{
  "d_model": 128,
  "n_head": 4,
  "d_mlp": 320,
  "activation": "swiglu",
  "norm": "rmsnorm",
  "norm_eps": 1e-05,
  "qk_norm": true,
  "parallel_block": false,
  "init_std_up": 0.087,
  "lr": 0.00914,
  "lr_mult_o": 2.0,
  "batch_tokens": [16384, 32768, 49152],
  "seq_len": 1024,
  "doc_mask": false,
  "dataset": "wikipedia_en"
}
Each number is 200 + 30 x the weight over its row's rms, rounded and kept within 0 to 999. Layers, rows and columns count from 0. The size before them is the row's rms in percent of the matrix's.

# layer 11 MLP gate, 320x128, rms 0.202, rows 76-83, columns 64-127
100,221,247,117,216,202,257,216,150,216,223,165,156,135,255,172,198,116,230,198,157,192,140,210,209,223,254,203,227,187,160,205,185,233,185,217,248,228,190,230,189,208,187,188,181,147,206,189,247,206,188,219,230,230,195,242,208,213,233,185,185,203,239,192,243
099,175,236,199,265,219,166,133,178,198,237,196,188,204,219,174,195,172,219,195,221,216,222,267,238,162,215,196,190,198,244,207,212,236,232,264,176,185,180,208,172,184,181,180,150,207,178,219,161,201,202,204,176,224,172,257,225,161,203,159,177,216,238,181,228
108,175,180,201,228,251,228,292,204,222,170,177,215,229,198,171,224,200,213,275,225,179,227,206,186,166,174,214,273,196,206,197,183,190,257,207,243,203,185,247,195,209,155,250,215,192,202,162,164,191,258,176,241,232,220,186,146,167,227,185,218,231,155,210,179
095,165,157,154,169,180,177,236,167,212,245,241,203,175,251,199,180,184,183,184,161,250,264,198,184,262,201,218,219,206,206,182,233,197,188,207,187,219,205,161,178,131,191,236,174,187,162,210,197,192,212,179,184,241,197,196,180,181,208,171,216,217,191,285,174
110,235,149,210,186,135,223,165,204,177,202,172,153,249,267,171,232,190,152,210,276,223,218,202,134,231,237,195,208,220,226,187,197,193,194,205,213,190,201,207,223,213,204,194,212,249,228,239,165,143,238,229,173,137,208,193,172,184,196,233,222,208,168,193,226
099,223,227,194,167,154,210,229,171,203,163,181,225,219,259,210,208,203,174,228,201,158,198,183,178,219,210,221,177,201,207,211,162,193,150,203,255,228,206,190,186,194,194,181,206,220,211,239,220,242,232,202,214,209,241,259,217,203,256,173,217,189,178,185,179
103,232,229,159,230,191,201,221,200,236,235,172,282,176,194,212,162,184,184,209,180,177,222,196,214,104,163,226,205,201,226,161,107,238,201,169,185,131,191,225,211,230,196,199,250,135,170,189,230,185,212,174,160,194,149,244,179,201,268,230,256,192,218,198,246
092,142,267,214,186,219,181,177,164,200,212,194,180,222,207,160,197,220,217,240,201,263,209,216,188,179,206,202,201,204,171,200,213,187,175,196,175,184,187,198,175,170,205,175,146,178,228,204,205,209,229,203,178,197,163,203,224,171,277,207,172,247,161,185,208
# layer 11 MLP up, 320x128, rms 0.192, rows 76-82, columns 64-127
098,213,199,194,235,195,198,238,167,148,210,187,199,200,180,197,122,170,205,180,203,208,169,210,235,218,151,185,209,225,239,199,253,217,213,178,182,219,163,205,230,140,191,156,193,145,118,200,211,181,146,187,201,212,189,168,228,190,183,259,140,224,199,224,159
090,144,145,206,191,196,214,243,185,221,193,190,200,178,172,180,196,199,216,233,248,174,212,203,148,189,216,222,236,200,190,198,194,201,174,123,230,311,191,164,155,182,240,223,223,201,243,171,193,185,159,209,204,173,211,144,219,203,212,260,180,201,216,184,232
098,241,211,204,232,168,174,212,228,252,178,154,171,172,172,226,229,184,209,219,205,205,166,209,108,205,203,186,224,215,214,157,222,181,244,188,244,215,203,225,207,204,177,199,186,211,197,174,143,198,149,172,222,197,138,166,223,192,191,215,271,159,230,215,228
099,198,150,200,158,199,212,175,208,213,212,174,218,214,209,242,189,190,260,161,275,230,193,229,227,181,194,149,242,222,205,181,222,193,236,213,154,171,184,132,210,186,210,244,197,193,175,231,210,203,78,227,231,160,235,170,136,236,226,223,187,209,135,129,192
108,216,173,164,197,206,172,183,241,136,192,212,186,246,206,170,213,201,218,247,154,177,183,181,240,141,250,179,240,183,143,206,234,206,176,171,176,260,191,191,167,206,273,199,239,195,198,126,217,168,205,221,210,220,217,188,182,194,198,204,165,187,161,221,160
109,238,196,211,176,156,192,197,196,230,233,210,144,205,146,238,213,174,251,237,188,161,128,216,206,235,171,181,192,148,199,210,213,211,163,200,190,187,213,205,273,190,159,180,236,224,184,269,149,206,190,196,205,160,240,159,198,180,186,212,158,197,124,226,163
100,199,190,200,158,242,206,215,176,221,175,233,168,187,220,159,182,181,194,223,209,207,192,210,250,217,230,214,149,174,179,191,241,184,194,232,184,203,201,180,188,209,229,172,230,185,181,183,198,185,169,204,233,228,180,178,143,214,173,215,227,197,205,166,184
# layer 11 MLP down (transposed), 320x128, rms 0.116, rows 76-82, columns 64-127
102,183,253,133,203,226,200,230,180,219,220,208,179,203,222,224,217,235,205,185,258,250,123,203,161,199,196,193,204,194,219,151,214,183,203,221,150,189,166,215,169,197,208,188,193,179,167,176,207,165,189,173,229,146,148,195,214,207,179,213,229,191,209,180,230
106,194,140,167,205,149,221,186,211,189,246,246,202,163,185,180,219,173,148,198,161,227,218,181,198,198,219,248,163,208,248,177,220,222,233,174,150,172,192,231,203,247,195,127,209,141,230,188,195,232,212,210,203,210,238,215,222,148,214,166,220,215,243,266,216
092,192,203,188,156,174,197,187,200,207,193,190,201,223,199,153,234,220,246,196,230,188,234,150,252,163,207,198,167,227,206,158,208,206,145,207,215,162,174,256,170,205,215,226,209,211,198,263,197,198,226,200,258,230,233,193,206,217,264,172,251,144,210,207,181
092,151,198,158,184,225,140,214,208,184,233,157,114,209,216,180,137,153,180,204,168,232,161,226,180,225,184,242,175,236,182,212,205,234,165,215,183,231,250,232,190,183,199,128,225,158,212,170,139,152,192,154,217,183,200,165,193,161,165,204,219,193,181,235,231
109,176,218,195,206,214,210,199,181,277,221,173,232,158,184,194,207,184,208,193,185,220,223,228,210,217,144,251,148,238,185,176,213,224,191,214,137,172,166,244,179,222,222,182,143,181,193,209,184,161,240,158,170,170,215,170,199,203,234,176,218,180,160,196,155
097,228,212,245,191,262,174,158,224,184,170,223,157,170,193,176,234,172,168,277,204,200,221,178,210,186,200,151,192,179,237,173,202,189,170,185,154,219,183,226,120,206,157,198,208,183,197,162,150,215,215,204,175,261,224,202,170,192,161,176,241,176,223,219,164
100,237,228,207,169,182,176,153,246,207,228,205,217,200,186,186,194,203,140,276,181,218,206,173,238,209,209,215,193,178,259,181,212,180,152,184,207,158,173,162,167,189,236,256,222,170,228,268,192,186,194,169,212,199,121,192,203,258,265,213,215,222,226,208,204